{
  "num_hidden_layers": 20,
  "hidden_size": 192,
  "intermediate_size": 768,
  "vocab_size": 25076,
  "norm": "layernorm",
  "norm_eps": 1e-06,
  "lr_mult_o": 0.749,
  "beta1": 0.95,
  "decay_shape": "linear",
  "max_seq_len": 1024,
  "train_tokens": 369300000
}
Each number is 128 + 32 x the weight over its row's rms, rounded and kept within 0 to 255. Layers, rows and columns count from 0. Numbers have three digits each. The size before them is the row's rms in percent of the matrix's.

# o: layer 14 attention output (transposed), 192x192, rms 0.0863, rows 92-95, columns 144-191
# v: layer 14 attention value, 192x192, rms 0.0996, rows 93-95, columns 144-191
# q: layer 14 attention query, 192x192, rms 0.0731, rows 96-152, columns 144-191
# k: layer 14 attention key, 192x192, rms 0.0734, rows 96-151, columns 144-191
o92 101:105148125105099137086117109069087145187123138117159133165108078062132068114166099103102090176133107128146106144137077125126109168105131152150128
v93 108:075204102100150084109136079151087097122156133175148125096149092092180162142130107148195170119127137133151118127056135123109103171150108135140157
o93 110:052118098119052122130178150110101122094145126099077162082122161148113123098123157150110070120136079159064118072160087116142190097097134093127143
v94 113:140162119112155107187104155121135109160077148062093147151078102118184165117150154122118150139214171144131152181149091111087128128175140173120077
o94 115:123106141111106133127127158132142104098117120124138111108118131092108125159157148095120175136103134126100113106131116097146097130088123137166170
v95 104:161153179155072177147128112059123105089155124129160144152152102162118090123111116150111145109072115127129199139095147103133122079107089093126136
o95 105:150105162138177088083098122127086118143148153105114141144159152199166119118095122111170114139125118109174081135110102140114138141149127153139149
q96 105:163127162125113147163152090181075121145118119117142145150110133148145089095057184081091067119134092117109066167141213120120045170143140203117122
k96 101:156167122103136117102140142117139124137095124169117139195067093134126105131076130086091160109104074127192106200127086079132106096117168190163141
q97 092:143174116164144139171109101097173132096105145134089128151085118094164121087139126108086174123156105172100143099116059112093096116137093127145113
k97 095:119168167153156111140118097111155098133206138132075146132088074074107113067117118101109069108178158151090151068152107123144112129103211136121114
q98 109:146098113169080103135117128130104199123146102099036152132161090133151090114115105116168126193131108124147138179086148102131107065131153110155127
k98 104:129171120111152083113146101110110104166145142091082101106178077133150092052118104072156126174145130124092128080108127052117120158135188073172150
q99 090:096115165126163111143102113187128077087121096099151087119077142121164132140157149129158131128121075156137163111148157092146135131133133196138105
k99 092:099064059143046109091133135101114111135151098135145100161091162087074128088122115190171144110206126171095177154091169113078091080068174128121141
q100 097:169177136101198181120143134058169106095077146100161152134160181047170094129175134119121200148114101172130107111147108094141081175160091147115078
k100 098:109134139106095120187135147072108112106153136171104148107087129156132158094182138111138161135116161130067134128192128198166166110127129108024152
q101 097:174126136159071140109130118137126146144104149120110176140120131074141165073129124206132091119177090108144084112079163083120130164182126091137135
k101 098:120093095191175151105099179130103124122154107125132143109196139103133171105173088123131073070142056147131113091145129096149159147121158180129170
q102 105:135156090133131113100113122095089166138114179051130141137139154163113131084080158127146114126068066173155123129119132184088105165140105089088195
k102 103:109136165106130110104155098087127146101102138062130130093111155124131138113107060077097141198118134144152162124111060141160155138102122191162106
q103 104:103050112207140182151158176110117081116146161127110150123108180128154153129123107115146188133223162128142158106089121126112101130144130159125041
k103 103:146124052153135065112165100130138085161136063131144157161168128125168067092178138147123153129183144150054135107113139126116125180097113150113180
q104 091:107094080135157168158208065111096166145173053137091146128129115125132149144137096112113090119109149084171137151101093122123180070166136136149130
k104 094:180124144097102132169138131133162080121173105149106131126149086143153135133107108145139108146106125105092128109126098136120197133088143093149123
q105 100:104133132153071146135171114079108151115129164165151096078060087123149127139175102097146160120111148125077187096127110145138145095124133113133126
k105 101:111099150164105129143142157180164114136171161119139121073153096119146086099128148177160148183065070112083107086136102188090152126120100107125107
q106 099:141144119100138123119080128151172126023158084126107152095130123116095146120132144172120135147103148150088137104118107158132173101159095204113081
k106 096:160114143105065131127118097172127108155183145096086088114113077168154126095132109129163097132135168152093153132113129127110170127159068149128141
q107 102:165085161186135095132110157054084145100151124153080173118177120131131105130112095085085091169126141077113097146193069112128135128137145111105166
k107 101:139148157110183106150159150122175114179169156143121125088109118159163104114115147105133077108087185088115138143148077125104076137173111057152106
q108 101:131173115151115091135140134107120117120125105106161134137136157087102088127172105143108154176139147134155110144089103122154128101072163144130166
k108 100:166101155157152130164176113113112140098105158104129137129199161121192145161109149125101111138184185117147105163128156136131122139120089147142144
q109 103:126098125205135072162138147121108087144129130146150115114180126100102107148080111180089137150092121119109192159126092149103204148097089148125156
k109 106:122156110177171113167141104094093148099069149140126117107147107139134088142089170131091163179118134127113171096170177091131143088091134171151143
q110 087:115093101178177111155137069107118179130152091150133144084170069140178095162102147140114111156130121146097162147087109107166174126091085170144078
k110 088:161059123180106147091174157166114124124113143115160161067182103155148075108131092143140097154113126168087167113143162110068170144167123147170136
q111 107:114075137216155138129155115112138147138132131170118120091161155127074178141133150120164188136171152163084163133124131102051170075096148098114099
k111 114:134094112133138112134104137129102132175146183101126113149184135188127144100066103166170116138096095152028200057155126117095162148074092084080155
q112 098:095080162092141127094164067117118126110020077117139170097117104098151147159116137114170134105123062176144147124127140108167119114053129138124118
k112 096:105122145153081115087104173140130126102146076163123094178126149123153113138130125165155089181169096127114085156096140139088127161116126140093114
q113 096:095150160194069097190078150115113141125103137129115103115146141120079134167141146153168194111165148111094161139153091175086096102086112128147098
k113 098:100149119141111105128162122163119105163109181092116107153182142169140111048144199162098153145066121091063160104174093125128129123108106170122127
q114 099:109114184142156166134176123120157120118123137135139090173133104088194142126142097162103133119110104133121145146075123101138098129173142150208097
k114 095:105069133152136186111057155151150107154108079097062119161079108131162139129157083156129147177086130145082090093139145117099119154184127108125149
q115 099:161146119085102113143105076042102126138164078130118123088114081127082174099145166065052168160132166155143153192138111172106080111092201113139153
k115 099:135121165108123090164109080123108142091175155148113118142124134126062050148120214088093139089105185082203146133135075125107154122138108137143101
q116 105:131134053188127126074109133114079131127168122171119140027037125123168090148121159158154096125111117123129157152175177095123127095138203078120140
k116 103:078089112131157170087164184159122133122092154079092092118090058088139070109113158172091073114075108132123154127127107076110155114127078143091131
q117 093:107135118122177189096079136121137139061174118136090131162103124160092195155144082108123119139138092081120107147095141141133138175123130097145118
k117 097:091135171053123197139086138125142148120171145190163140092072123110134162077180039142165101124151114160143098143118141169148146133076134083198095
q118 096:086128091090134105129108137114141063132085112119141118102159169124116051194075146145132077166118131129131084113176146137153131133109093115113205
k118 094:092132129124122093150148153121108186123093120184134181145123125129140120169162138095102144117079177099113148161134110162107090059114101134076108
q119 093:168156129097103123141046202194175115101147110175182158096117151170114119134172096134111151185097025118117072163130155124185114139120093095138104
k119 090:126101137146085114126129096187153136190180087179100173117115092144119118068135159127101177114206133155075079129149174110180081182121107123113139
q120 098:172148159121213150168151131144086145172133101117096092147115077107149103114139136122138124147118081156170107107109178165138121154113126175210165
k120 095:208161177107139102140100111159134094095125045121105112147089098119137145067129142065142169145132110119103134105119151144120157102074191147138107
q121 098:144118082160088170154168135121107129171120120183086142126086123098091141147081119143110128131135142115102159164092128169138137115102113155111158
k121 097:166142146129140139122146113130146130144123140190138108128137194148121140200095108160097098122099107095077127167119148193079147159176067159171147
q122 092:064061092206128112093093198138107071138183155154161091135096100161100120154113086132105080132142170173157155126111086142145131100159113148138103
k122 094:078078056166186146148123140143126176196092153168093149105124137099102121136144130171090142158125164130111094131108163228097067130137080121152150
q123 095:155118201137061146204131185079128103153106092094144159123166150163051174124088133135078188121083184150112119136133052123137131114091083133105110
k123 099:113143134139104118166152119100148130129086128163107139141153154142124143151096162087101150116144134121142093125145104165081103109155116128101153
q124 098:156152147141117140067128130118123121159231135118084116093111086151145191104136056160032109099089100152158103108115118109143106106151187158146121
k124 097:133139152141115117050121108125182093126220080162163099081105109138148129092153062148123121092140165092132071086069148108193078110118162178134127
q125 102:128097131174134107130105132130155142136153145128103196091124061110091151115137113120137073071134121085104088090127122103108132134137120096108071
k125 105:133113140130145189103089181121073156152165189077133112128165054188138137096154138140115151110142089086082090111135166104108115155164189104111117
q126 093:114161107126136111179146128146075113210137146122144133140166128150088132109111120119099062156186155077172173123137164123123068120137140148167121
k126 092:142150082139148121180127086095057112143123151173165073114071127166150154105118171063066158060080124101159108163138095134116147129108176069150121
q127 099:076139118084124180169075115133122146118101088208144118175113169094105149146143110137204138109096164154156104154107071146147104070124125169067067
k127 101:116147166099100090164129109131205118139141125137126160122097097136105068101130130125107145130105112150060110100162072100122164154063127129107090
q128 108:063135143144113111115089087081162102108129124124070104102132127150153154093115133123129220125120128138102151107082094136073108113084140122141140
k128 107:078127071170130129126126100134171124108221138139120130151165146131081118097177130171133152113110146158113146124114158131094144155148123077094126
q129 099:076131094193096121038125118126113137102161138126170119131110156138171186113129086086125209112170149088126128177093165141155121129165154121137148
k129 098:149080048159131129107146118180194128153120133098116134113170144111122047109110126150146097097107127160136151094109104098143095136135117149179116
q130 104:107061157229179095138093081165138137170173190136102126149143090126128133117114124155089135141134182065110156136077179151039107137123102108135162
k130 096:159155100166173071095100086178103115126201112127137156171088061112085148059103133111096102135155149079084142116134144124112135166159161143148129
q131 099:097139127116143110109138089133080103103125099089175111114120089173161095190122093122116134131067157137113132091126113188091115115112128189171129
k131 096:124139153139111091121105111161166116125106115161154116143097092168077082042157135135073158100134168156100149102102092091116138112133170135105113
q132 092:149163145155147083152133109171126126104151129154144086127062182086147185123130118172085171094079073118165157165085114135109120140088132203134148
k132 095:114163143198105129121102090147151147098211153072109160144073164112096161115150151171105134084133100124141107084176118158117147119112106146131171
q133 103:133054100096109133134135135175138181130095136104137114076152064129124072145160083103157150132163116085132140176117070107081142108149133109083070
k133 100:183182143180078103091106066102151109123114122111130127089090049123183067123180072085184063096149041114078148122155106113145127169119154112138158
q134 101:140150137160115130104145123128166158123166163149130188136112034055161132118141129044065079180161136100107120105152126033115104133184146110099148
k134 098:176166151091160142098160199134103099099129180102099130131100076091135102167120136130130086122183061104164134139121135072133094137120176142125159
q135 093:135170123155114157163123105123107131187108119118133192121115161119089142147103141111119078150105131104147131150168142150139036127201116146082158
k135 092:110122117060135133099172181102110143099128137162124116121108146097166152156082150106116165108114132101163171133150128149078086104114141159152187
q136 098:126149123085124142116146120103130152073116135131199148157140143160150143074104165068101107142148111145079124141162172090075154158123077159130091
k136 099:166080100103108136185165146177096124127129122085138085102147144174108107123081138128104090116191102066111153125108085119194135131082138174122159
q137 098:143131113086184136109085147139141180163106090085153054126116177139114145127169157123149155137077080185144144103073120118149166104179099153133071
k137 100:168154179121119111159102121113146095129148067109122118105125121118097159061155150084132133143153077147064144072168103117157182160083154154080124
q138 103:190115123164098142162136125133108157164146150105158106086076089122105094075063165101136132101103165105066117107128154118120126144129140213157126
k138 109:165096098168155144116160202132110135185130166118163105115079138137138141118164089123159128101169113097150171095107153149136097120201131139161129
q139 093:117137152088143124105127124114118115086150105150145082157215130161118172120098160133120168105138205146080119124148111149068118124154125175121139
k139 091:180121110086164143201115099122111147167136127136184160145100150161120136096119086160104140134098144143156165116111150130078155125074125172104108
q140 104:122168145135107115100184119082076107165147113096150065127132113108103164074108080122128087095086176192129125110184126172123111126071147077117175
k140 100:069104130132079145130119111132071140170130155159138120105116177104184142149129139162135111125097157099206164116115134088104118032133141138130166
q141 104:103134127174126119152140133160089096092126061092110132036148131105114133142159096139150157157173102144147073110166119154173139090080132131116176
k141 100:133113135202148129151124162111078126153106174117094124166151111124141129136118111172116204141115107198148106159185129093090146048132144098127123
q142 094:127112160131139056139088149140188127133080124101158119125064086172146167158166116128215086071112088066112203090147137150188119129169139124143051
k142 099:105109169183102155091081150102146135146126144066097131108067116103148175102156100090147199144095105160108126092100130136194067126112173115085159
q143 104:189200123118153130170131126170142125181184143070125162150069116144172146103123115175119105083107182159113104130113159128160122101137128114169106
k143 103:112111140083147134090099088080138131142159129125091154146077173137127151159081024118138160120091156145175079131139160071115117081160155193145095
q144 101:139120109100123081100135178150143110133193163098184128162135103168144072104152076191146058095120149105107106097138166098160155122117100169136131
k144 101:141088120160144161127131122100136175141103156110158167119088144172150166155136071126124135136116129140180076132096149143116045055173078085123087
q145 102:141111118128099139144128140119117157156195146149158135105107102085174159098095085150104120127068153055064132135163147119053126139148071148104176
k145 102:104125153139142178202135149176132128127105118106141090131121130143164139142101131155164122108092070079186121120121162122123140083185149144153143
q146 095:122206121129149106068066165108136143177129189128108103118127152119114078091164100103102123154134123147129093154179138089133165117143093074130065
k146 099:117197137129151140088132204093126120165140141109133120083119110166145231135137179140132069128125115111202160185138157134168169112133097159091140
q147 101:156148139133145088147092034119102129154131138124145099117135118131130161112154164136112124116125156117136097141143124117137162090128118132139094
k147 102:193148125105163138123119070121141143183129129116106145162169096132125119089117225153147131158113133194126151118134114088143139142166138104129040
q148 097:147118128081151145109121139121097106136165180088100061106128138193155122144109179090178159135138144121108161091120144174169103134103163179143172
k148 096:097134159056136089181086106168185134115099100098102128178134141088126130123152148095078191116127048111150113117100095180153120124113108164120118
q149 099:135118142144090162157116169152128121109116107173132190138154105093096126219116140111131108095120146108117096198115146092161125217078090100120076
k149 105:156106158136169162133138126114135148155104150143122149121136070183151135167124127118134056134111159151065049157119174125161132153132088102081120
q150 101:190127141110142132086120153155143141103103142126151213168117125131121142123209113148106106092170110116144158099110162134171085133148164089139176
k150 103:143130156085157115093133116127105135094094103098129124139097131082154172109151089087098174135133048133176092078111125127210060128120175123127158
q151 106:073179118146154159172123143160099169100133114138108167079128124179118129171158162131136121138137135169119153158060078123094157122091079142137100
k151 107:157085186165093128095122123137157093089106134134139165128111086131122074142136213103155088125164103130045142116198101111147208180175128130091095
q152 108:138096156135145095081130096094145119163129145206134166089073051093101105152155141164148140122138116134158138130075128159172092170163092101054055